{"hidden_size": 640, "intermediate_size": 2560, "norm": "layernorm", "decay_fraction": 1.0, "decay_shape": "linear", "final_lr_fraction": 0.05, "dataset": "wikipedia_en"}
Each number is 500 + 50 x the weight over its row's rms, rounded and kept within 0 to 999. Layers, rows and columns count from 0. Numbers have three digits each. The size before them is the row's rms in percent of the matrix's.

# layer 2 MLP down (transposed), 2560x640, rms 0.0301, rows 719-805, columns 240-319
093:514560544514543493463523567478472481602478514452448461460481515482469511507450500475507473574511465517557494521513510464456438541492478535552458487526524502539390520504499445486439472558533465442459414533547611502577523495474476537416490472
105:481553468579522472563606552444516471535464398549444625446596363537504606501421467464432489493422589533549449524485517569432499491505479499473492631621492488526558524515460485538585498510508430540451526538455537566449502531432444572469530622
073:505547531562444427500423491535469469444413499453434574512487525470564591392478455555450500517510484545523520481664477454511572405496536558453533590518435425538483475579458464447597553520513494512441583478436491470515587496498546582414495473
100:478558504486643496452512543440467402594508468511503456537475492454465416466427455480483464492492494590556577428598506477532464548392477567442550495500496381450398443596481485455446407478509489461517391456596512466509390561463455555508447507
098:566497474595502464463449550469362445555513525521508523531466512487491461559548481432540497438500533388449467508537486497540507433481465483387475485435475531501530414444482531460561538361490447459566508620453477520551457468539485549555470535
106:600558400556485579407620538483510491457462575530435527542452514493531442458454450510480461444466485526554529450475499397461548501585432547434481522510478595482500582500494481531354490420413463497431589435449503406496584464521433507518508544
110:514492489529474463524497526518505469449486471472474508428462564546449568537444566509552484548458601470446479456448469456442547523470487548449557502583397550456546414534515545485491431481542509430418422487449497484488504419534526459453443520
101:537578507496522469457459545401511444560496450522514552567432527489479524470474493585474526461493454480495487386456470506467548495496439551451538428508443471513415511597403562505578507482423472441513486595506569466482532518543452534434437484
092:549476549610531452507580471496487581525530487540497378500433525528559534508505406492466616445547497502550523538590536467533357417505514526504462412512395484504592478641429544389454471415531480498550539508442541573468510539526577579474484521
093:576426516414528583638539452658562543452481449437555550498507460548574439498496491547550552499465513520469412539507436530538580573430473530455492476474480495444542436577509550508440465476522546585564451533490491466410522493522396487485529503
093:549547533517509445494484549440546518488575541444485455505640604489461483388440516431523509507591425418568548508536452470556524424487475441535571516543368528498482542541475481505415432457435454429492603603495511464533488477533483461470501542
091:533496558426441449531508526515493438489517444490474505464639490533514470464423506453465418499459558412577451432493448588601478503530598393619535506510434435460547478504494515432512471594524523502535428501476596599497575534481513452490579457
105:462422534515525526503443516485443537426581389530561384519454466540514506497500501525518447586522545491599637549500418515378500556559522452484567472512471469506503532546567555487484489598521428501488452440576435502470512559581479494510462491
106:629541435509417486492445488453526487514417559548509429535501414495572413489470540471605491532484538476508549533517556539561509619552479435396448445579441429524418587526439447619536455458471504497388435417505422535593474510449419479465471444
106:461476552599484476546475469517490477531605537575404523584548519468564410575427550365524509391494597459517456581517423469412574494502516505559477431462627467535532411431472497514538457510510455463502476496440490438460511467533465488509447445
109:478566411507513541546523552488574563475564469530483475526443479554551512408491573611484412519604535487468467473534585438480559442482562515392577591524481492533537432531454466460497524595454478494473483521457461587591460554423416485479540545
100:532431548507490497420517469481498467478554422523484585501419451482551449492453580545581488492479589451538551474549462627550524562633440510450522558386553506513609456462581538544550529436541461422494527484523526423507533451591443547400562474
090:574475482573508480660582520458533541527352476533463474533530461525526514438554522446470502653519498519483421465612498473495570592512384565461448497536472414487545491475451477527442459361476567571462492578668528539471500467491492550464412581
104:605511436500511504570513527494401538469572479541433520467482571546447510458476497361539602473534423590445488520489528422532456614431541511512514459473526485536525444428466502451416484570584486565519517431546503551474388481493510456583559448
106:482526463464476451509517483361466507529531523552483519471511499546517490490475452478446528512409448402502569538467517481439403500435537522524500545538520527476466460376475630580552539541554488423480479533518509474464619538511471528462505591
116:484592496514443480457473379475592510492431494545418470546490582468474569522464455520416479486430563537567501474494520502515454622463538404462495482614443568466498449550431460491528465580510467559457471475539508559494487492439507505500419507
104:511586485528539513546489420487520427543328526534565534488483522490440594565555493407449507451536565543513504509498536446522523507533560540501532531478531507528473482528462523505412537592500413428459465514510537440531457533466476515468527471
089:437493470469495495526546427477492495453450455500460479464476438498486476567568602526569483483487503566482497481571486503499560587552546533488513568561436551482501491398465471465508494523464487524577455578491415489417504637491481478555556466
116:459528515479542468494480424511468477488522525617430518518459517511570517431565539442454468582544504451447435462538466428479537526462429480399534478352509581461531469418484492501489453443491529566491538578452576448549511531506472525533530486
134:476445468507489490527546528480470579471449497465411468530502434563448523488471520579576459577498475403478435515412438487501495443430515529456512483432483486510489478467501467585613443541479333511498518474461526489596506377479461576491430553
116:532507522430443503599384483470345608521481484505526447479485435521511537476532429501521455459506518517548485466584464504408537586588432542516452515520554472491498533446501499544490544533486528477504517532488487492443530598600502507498521458
092:557610487474485597431499556549512485549469543528475477408564513516476431439523560430477487590523460444509500512547560532489412509476432535531522577453542567513512438537486516487497419504475468478417514488485557539473494485436620526527592547
098:523454473545469536449528443464531545532533510370398576496512464462491520548484516497461538496416512402518465459517515461493469453548485530563470536493504518548522445481395470523537426407549452558552459468399577592540572434529572532539524501
116:492492476573506478527417483423521398578555502498545437474436509573537592501473616527530505496563475537530539428557399419567483408454526521485487513484530510434468599562554510538527482468530506456449505425521456546486435510531536499549437439
096:497455490557449535485465545458470459515584427428473495524473591511463466546494577465440547488542526499481461552531474472522529505506519533399495474461411504505563521579455532488519417471588418499497452380580541468445479546518565505500619536
088:453531408558472484430379443530434449517464483470453518470555501453612501449546541499466532525560556555553405502557539460409506475553547512427476521493495477550437448528380479567457572540562502497437584453490467477511506490442548528569569455
097:420533471557526539438510532521522460565409520503456532547508599426434463613470473470471396472563444477424614537460497497534519413414414498439534420401524586392465559556559518552483425353488368556460422538534514530495500518438429559444480472
109:444458456510520528519521481507384525479512496500496514510480585527425552443511473442561528499473483540462466526502489531533504525421554490543429595474536522538467461472404514529504457602533504478482561567459489426544493465512419488543486476
095:489461561536461449555443545451531537510591440516495475450576488531450435551545477563562561536464569431455531610529536420480504399541548430454462563444476440519492454539521475489534482490502423534541514500496463465434475499498533528494533526
111:503607560531560502506471486525545523429508488538509478575505472523525480566475537403418429521521531469538431490420397536513455536446520496459462582520621537496525504438463501450457464476488408532455436552422556543541553498595512485475565612
084:467525531368543523493533542494483492506513399438464410619424478485440463401512480515534431486581512536523515612506463572454381528479491547417540527526458502472436450538547503527462460478529504458466609546496472503508553448479526503458506522
107:512468511571418513601493492527462430526457436429512440615511498456433530495393447435515480446592488572528407454444434562506577467494494542552500550453492500450532500468486425441548507521589478568556523571596528531484543526431510438560444575
105:420458482516556556413540396480550474423570459527514569479547553471594513595418455508543521479531483559480469481438485489545433592498504445484413534565448521442496589386444563483498517600498493518504442507440504493509495496510524461534454525
097:603529510540491516602515491529567626499514469477471460377549446523474490459586403556458384504537436474471485443559417523449498589544550516425352566588546495517475447474497527543460475467514519552487549359517557485478602541484502421457521502
108:540443575487590512511373519582569552537443522456478470525540472543465499530456456491442524475600541471495527521403489500443461529459495536532503558502545568505480415516540494474548528514463524418506505449628580434510479506474353512491481463
109:597484554521425498485516456522479531468536461636529480470452471471465456493466501521545635500551415492552586587526530635457433492440494530457472489548429491494444497503444511556548482476523556476545516476497536491403478459423505508486447494
088:493587574482428552490553578350517526560504422615516576518518591425527571489527468449481505503414535429490537473443429511500466451480488528497522464426498498544458486500450439465568479568461511468589521598419567447511487517487553594443406445
110:426461475388564507561506507484586492524462484488504522559435506536602422478541497485527485505475453516475403451506504505536416419466517563482498566484407428489426558475478572426509512459455442535490424483451427531616417454412512486526540547
101:397508455535423483390465541512422501572579494521494466490500565485584426459513571445491508545538606450532414598537434515490548448440550463506555517431656635473563568491403608516434587561534497520505517441445441518505453434474532526522451489
100:571546547516568574459429502525542482569509507483619467471485560537497526371444494484496544520536498503475555536545515518619512510511553510495499591462464497488597546423541460475500448556499495500465527489384523451493473485454485500418481448
102:518555406529456461618562364557508485499514503483517530566592420480472480435465570513600430496395502483426508508463574462422458603527566507511480494490428610457576485462459470544468541481461506455388534374599581472457498490497575433499449463
112:473505519539531459427437512479442572521435545543472490480465533456489554528405515528547531547610558476535506607567426565533459455452504541471483358480527507519500499446452508565505551523449440493520602415562556485515433494425427483506462454
096:545454501491522445525448462563518535467592446432492488496458561437508491472493532389499530524526373464471505511538492528463438556527514440556535540507548440465513568521432492553476474520459508480517541423492511503407503472428463498498529536
088:522447484444545469407532502431414475501415448499433501547439506491528552543514502469505545524540546412538564493504521548467565547493482444510500388432547433486515552533517545490542420588536490484549550574514470529517439463516491432458421407
105:598482473500480529445419498456447482523458525546533478535508480508458527556449606545539547509457487515555501368375516594516601494538504512528465548524520515485470528420608456541545465507511408460436533448461543533509549453503495555513404509
107:512565494554523456450566465415409476528563508525385521495453440513481485502531420533413500485511413457513544564495475481509419521464523473511500486547552513534438577489537554511494451501419488447510503439525509484538456561514527505473512454
091:515501581434504505588575498461511468501482554558572542577530543578538525468467514558492402437552443469449504401457459464526460562414468524408524508537492456481505499471583517420414520500578564473408497477552458431469586530489478597522558524
106:474443549534615512480447436621522503422530533455565557419590455496535469534506550504548443483431373525589494552577449427544477545600519444564487473395563520512461473455499481601544506432532555516512423533502465439504425549503529508491573559
088:506559467501494498533472529518507513464553511514553419510396490539555468437417481455466464460515565509551473516425577473574450478422408526516583547520458493432467536493431465432496521477494546486468606516540459534448459479444468544526609491
096:590449511425509468568425570545466442511536541438462484617523535543518392390478471379463497486455501452562507519448559586595420463499645530519527529524441534430536414475511464513491444520450511551454487523465544469631461514473512528515492507
090:556522535630488489412505528587514474505584519516551458437599446503540500477488484588501520525587522540486415506484549483506541440444549459528483497558523526545568513438509533454491484500491422475487532552476526481490431473590460435374548588
086:552464476589512471508521493439477523466424514548504499562530561470455571501495591618491480420424477343605520498534465516531613557551521544548445508446496614482462436534496499475560468531511548527536597497518570473420475478531415585516538487
091:528521497487460571537480534522520479446530525484506521532427526524468498573462474477422483515313497575565470506438504520421580533454526486475493457458494482504560490500522501441445483460541510480528457530551453532516479528523493578559461467
106:539571522455514478628457417497474465420519491504544518476579419481474482449465438608517437514360574537530491446411550516512588520574522537534397522499460477543418464427541465344448480411542569485522533555446546484550491512508534587485514535
109:462473485453512468492479458483513443543542491543457495545455558552472572506570503461637396486401415471486522430585576451527476537446538529449510452567566524460484530503445533547569497641506481558486588544409430459558423556552581489534478416
086:385512450459471573440467442584497589475471482531589489558457459440532457461548476565596543524482501502557557469512452456472433474463466562484492501535437492431463464595537492519543450550458549585567436554356476482529495589526563486451544423
101:545481514539571475559532544487493447481526509461426487642492465450477541396535461472539537508482554575504545553476458491502435597444486490417428556474417461466501536405479508501498467658473542512465433506599500573602586535507478472501422508
117:456476438512479342379476546532441576501494562512479528505468551435402545565443511529496514493484579504519509521504601531571472491417470563515498391584569515502516614500513585587464454459481465489381496533527504524445502580445523439499468563
100:439476487517514578478288499567498465532554534502563554475458532529460530475550480441501600502532498495519517508463471551533461415436510444641456454476575544531468410486453477461547421631546457508438483529447446460511546504542554523480489387
092:355521523464554453549430508503561462452534599489435543573480532455528409515473553472536515486490602448564532511397551435417489441477460516492548497587495514443428450485483530374520402500576476451503533558508416508584490585590449487489566439
102:507462526575424547465491518464524476544502513469483455448533574498438559493581548546499498466493500455516543522589491500387495455546411446501507491493485529508513483529446478516513509566427455545536461514443491451491481456557524509572399491
103:448492521419522501599571557488439542515517482484439539473533595471437502507398463461437420521492484421525448517447514439426517549500437440392525539502490519508462591455545465405547525557576430512625566514459514503472549565554517494498413582
105:516579497470488458484493561526583417467496619434520528471566575517470415509482454499428504604510424504468499477517503447579563517544436422555522515493487540508558516481432439507498485532522591417537569498485523466493536452448527480524516487
097:579521587557541505556521457660501530448553512497419510442574464503492477504494484494505573460489564415434479602523492535587465515476524501576559490538423474586552416537472452505475547416502509552520472525517509525467518534466512507377543539
099:421532456516438548479538524556509465554403473486460521489497497541522492532606471543511544503550539520429525438485504486426509587470468454481514493561502550514565522509484485560477461499484567513565616354502546433437503417545525519416462549
088:527585387571475412426544382515463546566522494503509603467434541457518330390536522485524503498491445513437492570506560533487388452558520428481456491539476585491438519458478477542421479499570499497460485433634508439485424612492444535478557451
091:536573492547516454483465519473542470576483482576464507517470475466482464616588531507483448527563516432522573493429472476507477490536423455535434439463500404425449555509538537521482468436451506465454474547542454509496451523548600479581422555
090:490464495504474446524395541520522409573576582544490425514495562506452472477621567369530508469488501550533461534439499588496454579526484567609488563550487496564440443478541421516501490478442486474507555504422527557545525573454481613539460521
098:472538497454508400441556491472547453495508506548439487599461456496458561579545517496503473359606542496449502514450513492508456331480486462529551443514517525552538490550533792601542390591471514505508518522464492406530525553469572424487478494
103:475475468571467507461468518452499514479509543428569519633563472469484485545498588549532469467564532475537453393441484592578482482428542451457457499434623513512527472449467481545566606467566372428510405500503606461429603579565535509485552524
092:466501438354531484499463488425465420380489418514459430531592470503413528406549530605550542448454574514444491490559490548496520572654413614422468411574466439453458509564544490595578468382484474476521505512510475535414554503530549472472496492
094:483523470500521409530567507468443493465474522459458538503554562456436549489511577531402560538556516447489501556565381477507486536485465601443562532515574537514487442565474569584566512502413533434563515531491467453528478524556449506452470549
100:437481527396552431503490512564540484500385510488538557427434550504453525524478489462479498446468437455538550475556499564526456510538521451418480495553527474560531432492456505520509525496511436517575555527546506552491488452446440480469606453
084:487445455477510464521508563485434619414517399561467470477610507556461468409525492433550511499477490523522581486415524421519405422560475464445533498537522554496524429485485501527561482475540518555432489512451473496502536506402528451459476532
092:503509523554462612481547475542471474480566523585568416485471508536550510520489418502544402431418488497571488489401583514565532444497582474565494555429535533482509531588452551498460411471508451467515466570535474577519484592445483527478468517
120:478468551518524555453442464419525449490448543427495531525530547591386499499534469481475509544449487542523557550505546513509481530546504465471526535562494512476548432584548468485446546536462505530456484527452544405565469432546481530517563507
080:540463472551472516465601599511468452539514505555505495564505481577541511507457472529447489525456524601564454529508534589566558497464430499447513538494460449518526479521512555464476462488463522475498504508507433422453408505566478482544497478
096:495473484518530451465448527561512469473486583567515599487441466467419437532396456461527489475615528456431476494550475450528549579452488498544523524468505445445540571518572470506486546502443541474497565530432577537497501524493508610540489428
108:487547514390522540490430389530484454474409438443477496518387491478533438490460522537497428513520537390447492524515489535383479463492448451523558506539419513526479592516502457498502555496519492481432532509472482450485509570512442519543517514
094:514483518497544437505462533418479441503476523504430527536496447538440509488468484545493534467506563478563470404483547464530401416511555531538558544484447456453565434554471478537431475512483575482460447587473525476476532509502513548460510420
092:500466524646424464549446485433528430426487515545526578514475410465450480568509440479500413516385449496481520457561502491473428490494505480556445439514528594464465582480556439549527511477467521509632510513600496557500483490500396487412554520
105:570480502472519413461566464577444507430501511520453574484422497452556537532481510473439515494463478444488450569451479539603551535428459459492427419480506531509418536482491617520577438471525586518475499444500590446522564522472462584379493483
# layer 2 MLP up, 2560x640, rms 0.0301, rows 720-805, columns 240-319
107:573594459583578476475458473453446551489548526594481547477513465471511528543483522592486449539447514445491405547408472474550462512461506427528546507447593544568532428468508498476581487489496412530504455361459567435564523541522485516550496634
082:461459397449510477513578433505528536485503617427480467434530501507475589528494554473501468554521530509494473508493439432593629446511477477576540463450425457504549571478500520516437415476513512553390517540476485474513498467511462472476470512
093:430604603481544465502470479509524537577475500462508505523589548524493547490487410491403558593542556475468512561411476454522555529405467565473555478572428460525477530562515492425518437479542491532450363438565621515499487442470514505489501481
093:527455511473599474525468494569461495552510460526425483407552536526432619480569433550385509551471495514549523435453470520480510477410560447495565491556478465536504557492544506421469470531503492561466461507499534547527465463492527579556472508
110:580475511599569514506496436581516472487530463422458478580545434530428517475484486467469500491480441445479502564559446490582531533504516546418454559526557468558450455415536471507422562468520470573632493459523575483486560506495521471536594504
109:385547451524577519552416493471485543502499483411489520450543472504555501485539484532456436506491464548434541514554466525455440572485515652471512473534547480530542469444521526458479499485463408442445381490504500515552543522548493543427564468
096:476569552549541465554467482549460514534460498583467623514599474559539540467455486545391463534591531526457463453486411445475515491431501586458534449535524453512438462529540410473476530501456411501458428516507546501560572411516483527516519550
095:470369576499451460580480462487589523530509548522466475483533553478489514508449534491411452480511530449443464441594475542507467495451505476526440479437462548535503471503437518567508413417575468526515485452553471518488571473462521541464523484
088:566484502560473535485504463445440476586522526439461441523523496529460520532625449520489501459488461527478593559590467431505476608459453441466529578524471468486453399454549565495472555502545446393601467553478488508560507576534539552482557560
092:484557524514550471402538463560516590487509481542532518469613437494457467550559570506397530554547503454414464469461456499459391504480556468645445455448548540475554502453455490414544434460556583499506413436590491506424455450570478531487565519
097:565563436432532477493601492418505516479534519448464528509483553468438488531474434509464494438443509511511528459512435452495521514455533520465522439445521529465447488517453466586468501535467536439421538538493510533509436512579524556491502616
096:457582529551600472477602436511542539488453505489470561393548480502580529448497500499521523564522485444324499573534457472602527376400491516427483456458530460486512472410394506519574469428551501528484490497524576506550493419583498457544538475
112:554482502432539397535587577508508557474568464550499452531514454482457592469449496497521388506472504447607444597445508514554445504500461419512463475525490496476474557446525484537482505458451489532481377482433512483497482466496517551506424582
113:601428453460570452462506503455468440579504514497529485518504457565419569562503524481526463537472441461569447476549542465476533421530502549493500529517547537466629403512560484583509489529608536508510504531572520524479543498505543547501486534
112:434551448465494450482546505474418508480572421550501482525513457583502491484533597577502420429513534439591499558576423509547491507550493517545530471515463481543522480515455451503598501498580463502457588506488532511567518494500561536560551454
102:473486501408541546365497491465469572671457470520526563509577494511574568490522451485436542509476582541450491466439532420536567475474484550507446516475484535508499504458481542491491521518517467533466513523495451553571565431491513555506446671
098:552530492560514509527548473374457568543543495528567519526477544479521548359469462469509522467490488514477551475542538470533591418517469507474569513454434518486503519564509508514486469562561488593503551511370510520562396501456506505490459488
102:470551530522575458591504471483482450569501421385418460470489515543486596569565491505446422503524512556549512551471523495472413449495502549581463567562520525473562463559545501471520505546567500462618487491461446457459458484461559486551438459
100:548510520512568475466452410483468522509412411426542551593496535534472592418572467568421546518489526534445520498515475496507528506494444555529512562487488385529514490489581459396560503536483459477504552538454526443527416437505571585496574442
107:519457524464455330463555600476518551582395547495537549485446533514506495508570504473497475509455502521587508520523445552625534617518554514515602445564460499507546508468545505540386485523505444494467506516466474475529522518524554542531483581
109:507551512455500525483469436529485514582550513544431504450555565541478558484585455488526523546462473508560389511479446457552458548493456541502465585464456522495470495462551482494487530515519440529492553491436502427504515437513562518478623498
087:530470519431485460536426567436567386437480343532512420575429518557535486475511528483495462520527434507570508500560470467455493482473445520490478547603524480531502516510363483443488494413496559500470485528454511571484461546542483582585472512
112:484531521485495473540474543530487534518603435501443534491485384513455532385520596553414436454453419534483518624477483486578587523470477420411439562449487427539544496491483472421416501481547479564516477476479499554480507444501555469520627492
136:537575491610508492514541543569431600556501522457518523483538500462464513491513530610491398504453489516479507563470478525490554471491523474436502437413499493460513505544482525533452485472488445634531414463554520517504524470486408614485486520
107:471613596534492511505504544567446552473412575482431423460431451496538493514456435406433485526499393494477543459521488485421467392399484575485535534466511363520550498568496511571465525539527460513565500507568485543486514525444545507493582533
091:499470597502454482506523529477489514510447488494499480563535491465537581501504541505500496351455436558574520378488393511487548391480432452434463519433502557444466503582382460588530524555497563508450538576518571531553521462429537539499486462
097:595619472522529500393540522442437482414503436471469509563577478524495471570438501499459556522443448418529495478492520523521494499525484520448505551512394562479470451484538475571543476467525521534560429490482509441461470551463511518441521473
113:639466476569591498432534507550408478545446468465493467521627475548489581484454551477467518531542481468512407475483519437572623484382436551469518443474535493510528422494519507556524548455459447564470484532442559553535501476463553589507580470
106:482494471485548564522497426510426458554462578503541553576459439509596518466499474456493569597522546442456481521461525458524493415420450516397590540480558413478586428461528501564515486544511523429403557587474553486518460481489509477499428520
111:485512490494520447455552494458438579468510453420461477547579492533531564474564586598517603509518460427436482505565379456476459505501539468489523535474391521477555529496515499516516550433606490496556597512440498484472480507481578536606472591
091:482566562467618428502538467528424468596458511505529496458563544495492542496526464469456427432458481562516543505359478467544601466485395531484488444420509477493502467461518480479521454526547543529528433473503592519548484460519454511501509503
104:560537504476560515546548547371547473473526521513479496442564465518397504557585578591504467522490539503586527514520506507451477522485405465526569446592410496530513467619480504491547439501499524525531543568475573488572511541530507483426531506
104:508524476492513468526525578471510486575421437521533593479523564521514519445585575483484500511456520349522457501431497491478499479524463512485526382478487472473502556483408494492527505525504531505430525492484499464478520442495578562499550521
109:510594560518512463515584572484502440485564446521447477499456531535448524522508546522456428430474456529600518459343444516549642542515418601529468455526494594504475529529506487621525452453485438447525498524500596471523469440555532518503429495
094:514523511541482511469540372402474531514510537565504596457530484514467540530499448537464531507480502533597510570471501506512527477522412552462540499509543541425503412527462483598473525512481450419418397471557565543469484545517555493466701492
106:589443461502478436486557589569480490559449426404583579492547519481526553535590554445525518485400571452517449460481519523564509443543511546464511492444548513527520416485565488505453475547491493483579373529609555447483516475626540579551509499
099:522514425456480510453506558460467550520460434496525554477468505460475568487546442544481516476421470597489506551511549487486533504430527501478508468497405345545600515448483499462559528482521446470555421528485403518490532506497462538431505565
103:498472552551524452590553398501536470480447513485422532439430533505517599390423554568451537487518512453496484483449463476614586487517436583415457491417470490564545533638447466501515447447456560435452541593532559413399509468522542499574575405
110:479561527412497422519650449465466533563505550598571522518479446543542514497503580456412586468434555418626525520445472472487542498462549496526483373538483429543518521420496467540425545633455504475438473493456444492523475568526559456351519511
106:485604540510583491500460502538516516467558459415456514458423517472444580484442535622479501495403424511540501566505515542538454538521525564559509531513551471509545432482528475522541481556544477420595493498533475384509448543477495547462519390
089:530444498543608491499520538461484502559509523493471569447499499498456452472465593477484463473436448491544438504508526449491588529485472546528501504460457505483518507533463482455479457452560475600388565503417465438459516519467562532539592399
118:446468499470526461539496442537422494516490371448517549512538435549536584506520429473446518460486549566464445469538443464513473383479499578502516502568591472502510484496489527491584476573490398525401478513443521509597618472575508526522603550
094:463513531495516491532607505516494499553503505437383543495526424507390591501397521457464509433474521498588421493547508466553516571448488476526495415526499455565495450498547447474452441498519443459451534440462549448533494553539514594485617479
104:515435569437563539430467437398551522524460507437518569476558535487386501550522493629385580495533498424457479476459512442502535553524503562462539420438380433555580484570416572497491494381537486506486524519498447543448491477504493499481529547
103:505531586504514463477564527416493448456489589509541456538589413525458513490534529452501543475462516458498472542420456472460627509472351473478479448486452501460514471597409449507563480367483589585490605469499612423463511599531538495397446510
111:501499575456524487521543500519510566609473489537539575491494547498502560439544465491454485458473502509483436459398398518571585480485452557521520373504545429471484544477448513503568463493537483580470448511431558465533511431500452530534521505
093:470444490418471448434521538541517530499417486468500507506503546536414549466454561501507519454517460450614491625493407451530615441489444566555626558405514491516425579516385436540461403426566540545522539547437562491466417469535543518565509511
097:584543553493514457464528505469486445579378451506497503462514528488550582389471514513446447468538421460471460521556456452539561544415481516561498502508490403536538443599499518433564446467598442555476524522465569536480474431479539513551504516
109:482479484490521503435460551486457515703487565474561537496525492469529515503610525472566582606521571458554465536495500516473510467391470484472534502543504510507463441478522478560545473570549419533480526495473519527566564519502489559532483512
089:532540584539530476521639493527538442510491529436431487452500498485457583489459437507456486503470575509451482453466377477514512471488459573481500494381554452470504487587552530447491435484506447573542396445526484518520384477499555603469566503
097:456411509555488437472591552565514522515460472504480478520460496522509465498439552468484435481570469473528487570496443500546475442483442447491688363528547490487467538481374553528501457459465520591508419494454613487552409532515532516487440450
094:460463561567454420578493598543485420520462397507478546556420567480440522415489500512480560494526438566488528487490418445480522459534389503470456524508526411551452654578479538488532461535484436513451486519401522381486441397428467558442460428
086:522485564452552372411460553476476485495495529475462550497551521524539479585584557479394535527541451408456439479449460487462457524399496478549480399484559535472606594554384458484365530491583544548456483407514472507443455409483537554526555550
088:552515530621532462521501548511449485496498590434500508487541548530537472441542486529492554447457524437521388442541505416572494510469447449512532454485550498547585435476463490468476562523515465543475566424464523446518444453477586493459504507
088:427488547477558531571447486433412534510472486462507477502575581502469486536496522492478539600501485510545521480496449560479450474452518644452586475471416506550556479523467521547531452460569477468514457499482486512519503478445508561338587476
095:635631522502481518553479494470463465537496471430539491467540461499476552443590483520474511517468419596564509463501537514408501525416560543495564532532521457514551529434544514484475486598559440458494534514539453539459457554494540478456516520
102:499492510453524533467534451443440448539452448408486454606541462556397526445530565507549568460439437418493414459509361388552446426527455475499429495424412517521634547541468501573623546545535538536536560538545518487471411448456609557539535527
109:536476446470580375459498602441457507474463498423458556516504454540462566472512553554501420405465459497538504528543502391522406525489473502469459536431510507527520557467511463475485523442505540543400564492567435543539495534482539484485511574
106:414540502529499339523551448495477493473480512512494518533513511503445556481490566526491479459470546470495481532501498467469525559552506547586415476526424455559490521571588473532559429557499473519531374574519630507481482396517524555483470466
085:488547484505465442454550484512552616580565495468462542520544469537591505512567519575476623539453528459486432557533444449596543532544533456546547551430554479473606489472493493488572554517554488496495529505513528469442456514520537551588450434
096:451517513520634439482525430511395487535433503531510561471458559499491546476431527518343503468511487513473486456520544529574362486458481626597556459477473482512577453586578469504462547541468481451545530465473549514573530388401502533499506434
092:539472525531563467416432427416448516535486523485532457550569541477491634511460417518422460570465574511450472390384446454526546398509455568534485450510517428469542432520515534580573448459590445600487520560503501528480505458505518521548550547
086:503655567562507509434576488494473515501514443525500552482522464455480477537485522591488473488444477479510486502527458499641549602493490604548589512517471534518467475556505473527501404444461498488516523448479628453524478453508632462534533439
092:503508458578519534541513632447484443555547556422387484446518453496445452543517495474516501517437402533474558567444528496514574565424456475530507517517364537469377479585534506489515367436535449554567501492522587413487450594476546486489565552
094:483524500494472503466510584508439488516386478458473568474565519507509543446502525458515426558432496493576518632439516436536539422461492530522448514458536479536546441554501473575486542479523455514553472532500525468555462561475502532547523505
100:465604575522485540530454554558394453569419452465448501543488457542531515514449507478503482561462571444506602506505488551455501586516458652396513524448507430516401462448564504607516517503577414483501464464583508591492496474424560498599446512
111:482452535495504435496553572443507479590526479508468598582443534509545531577470575435480469496471426423495507523504522467509497471436440497417477461536418536514481508504453467542420489498587585528461475532497486502533468481487582534498424483
088:456561563519564532472582514514498515565478535447516487497590504497524497467534553563511497542505455503519378597610529476520471510450451503470504510547606537563537447441422511413530545469533425512530471376446532543550422404478575498476600554
107:459549501519569484408527477544450430568508461451465559545469535487547545521566462480477385460464472533366561525462500459516459451515505538546496556505392468410439474490525505483514516530428475497470505493522484511498531484530548511536471582
098:482455477556454457527525524523464510492502432515439418576565431506457528551483529505427438472482593467548502588434460602547424613493469500469491418559503466505516482510464465438523466429480515554557464436548550558523572559528535555503521518
083:474540445493479520496500479500456415517539562532490535621575462571482530556483503474530525437439533525513567513490372414514441502522457450577434554518463589567500517560454443529530544456487547553578609498535554463524491555477589519470466483
093:466573544544517419537566456579422476463496483533454532471589464528496506528533492504418491555499445488546509477532440448440549547411442489580445451527512522489531550577555468435453523475488495461470443492437561548563510513454470491440491518
087:587492599564489434472492558505544525537409518552418465568531492517529584436472534535483517529486536542425496545550499420495583434444446581483533516507405428547435471553487528530479482461470454624515536606415599484480478498509560613404550446
102:445597566515500387535628519540533471515433462465437559546468515510491541502495495455454514529454495505508500461434441477500585465500375561516591425532517462519480522560511458549439516459463470452551560538504597448451510482475567512579449456
095:529477467395564412575528541553542508419460520446453450486546481444496500348454539539479556504471531451536403563520485539460516473495566525556619501451538474457554552528553523522599452497489553534503530555431568525427516503402505515452501578
092:533485533487529506403479494501542473557426469489471552442515558487488610444531516588461503510510551532485537606532409418490513501429464499463524502425409437546504551555458526434584454523517499588460526504460485445496460422473505543594513523
103:495478562551484396595497479551544527533483512545465503519455478507500487439495456493478436594544516444470494485507457502468508428502510490494495520411524529477481647541553498531481448465581511566442450531391508435416438402518518508493484528
103:488490508446487396531470571510438451518437475504557469562478474479463480458527551468538559530439537465476521480466469528503493506572461470492530581473477534541579577408442516437513494548534484512578596546503480560463507570558534579540496504
086:496521524476553495476559472490552554530581582413423446447532582463511495524520526576475487400491516509441442484503487478594496476440463457577429567474444494483469440470503516476490551427500547469547570528465456460474419553474556488534429519
115:410451450463556503491527490419508528447503546467491484525552570555479529433482590509461494397454459461400424567473452401550512476536485415538534435555489539532413478515554454486561479467560488551511476529440556397581542522619480499474491443
085:584430593528537497552510502510520535509489433485412475500515529484539551410465435443473475488515511530500451505463481464535555497509463525552467540479454395511526521498444490498482497461520440612501539464503525379510439459526542585465416451
090:446615564579551563460575493501540413472506497533501535487464588507531499540555563497511568462532512530456458505456503484510565514525460543473572540520449505464462503602362483540559423516492389531530497540550603459434540471377494508551579515
101:504464511505439436468532548571487509572487536480459503555498548515405593520553496507484431525470491420552514424432429477628554544511453475393510497429464503471511425515485506533500496508475528513471540590478497464511516568491503551568553439
100:531510544454516438420564507497502480486529423499479478547454468490562498463541587479496420448546465524452492525565523460524578524551455549473404515499521461449413495508417469465530514485479451543532459506449617544598514504557488539524560568
101:574517536510589471490491389568556504518416528500520597430536458480468474482537593559529509529516410475435382445520520464556491518523528548528540522465479472445550532480515465557554443513508524470586514514467530439448439469463540504378578491
100:545625524523634453478520427439449518486458523483506517492520469520501549489515479546433481508517480495450441410502458426451476535486398579579610548582484470552460437554464507470523513440590454490472487491410510504489515424535519555466572581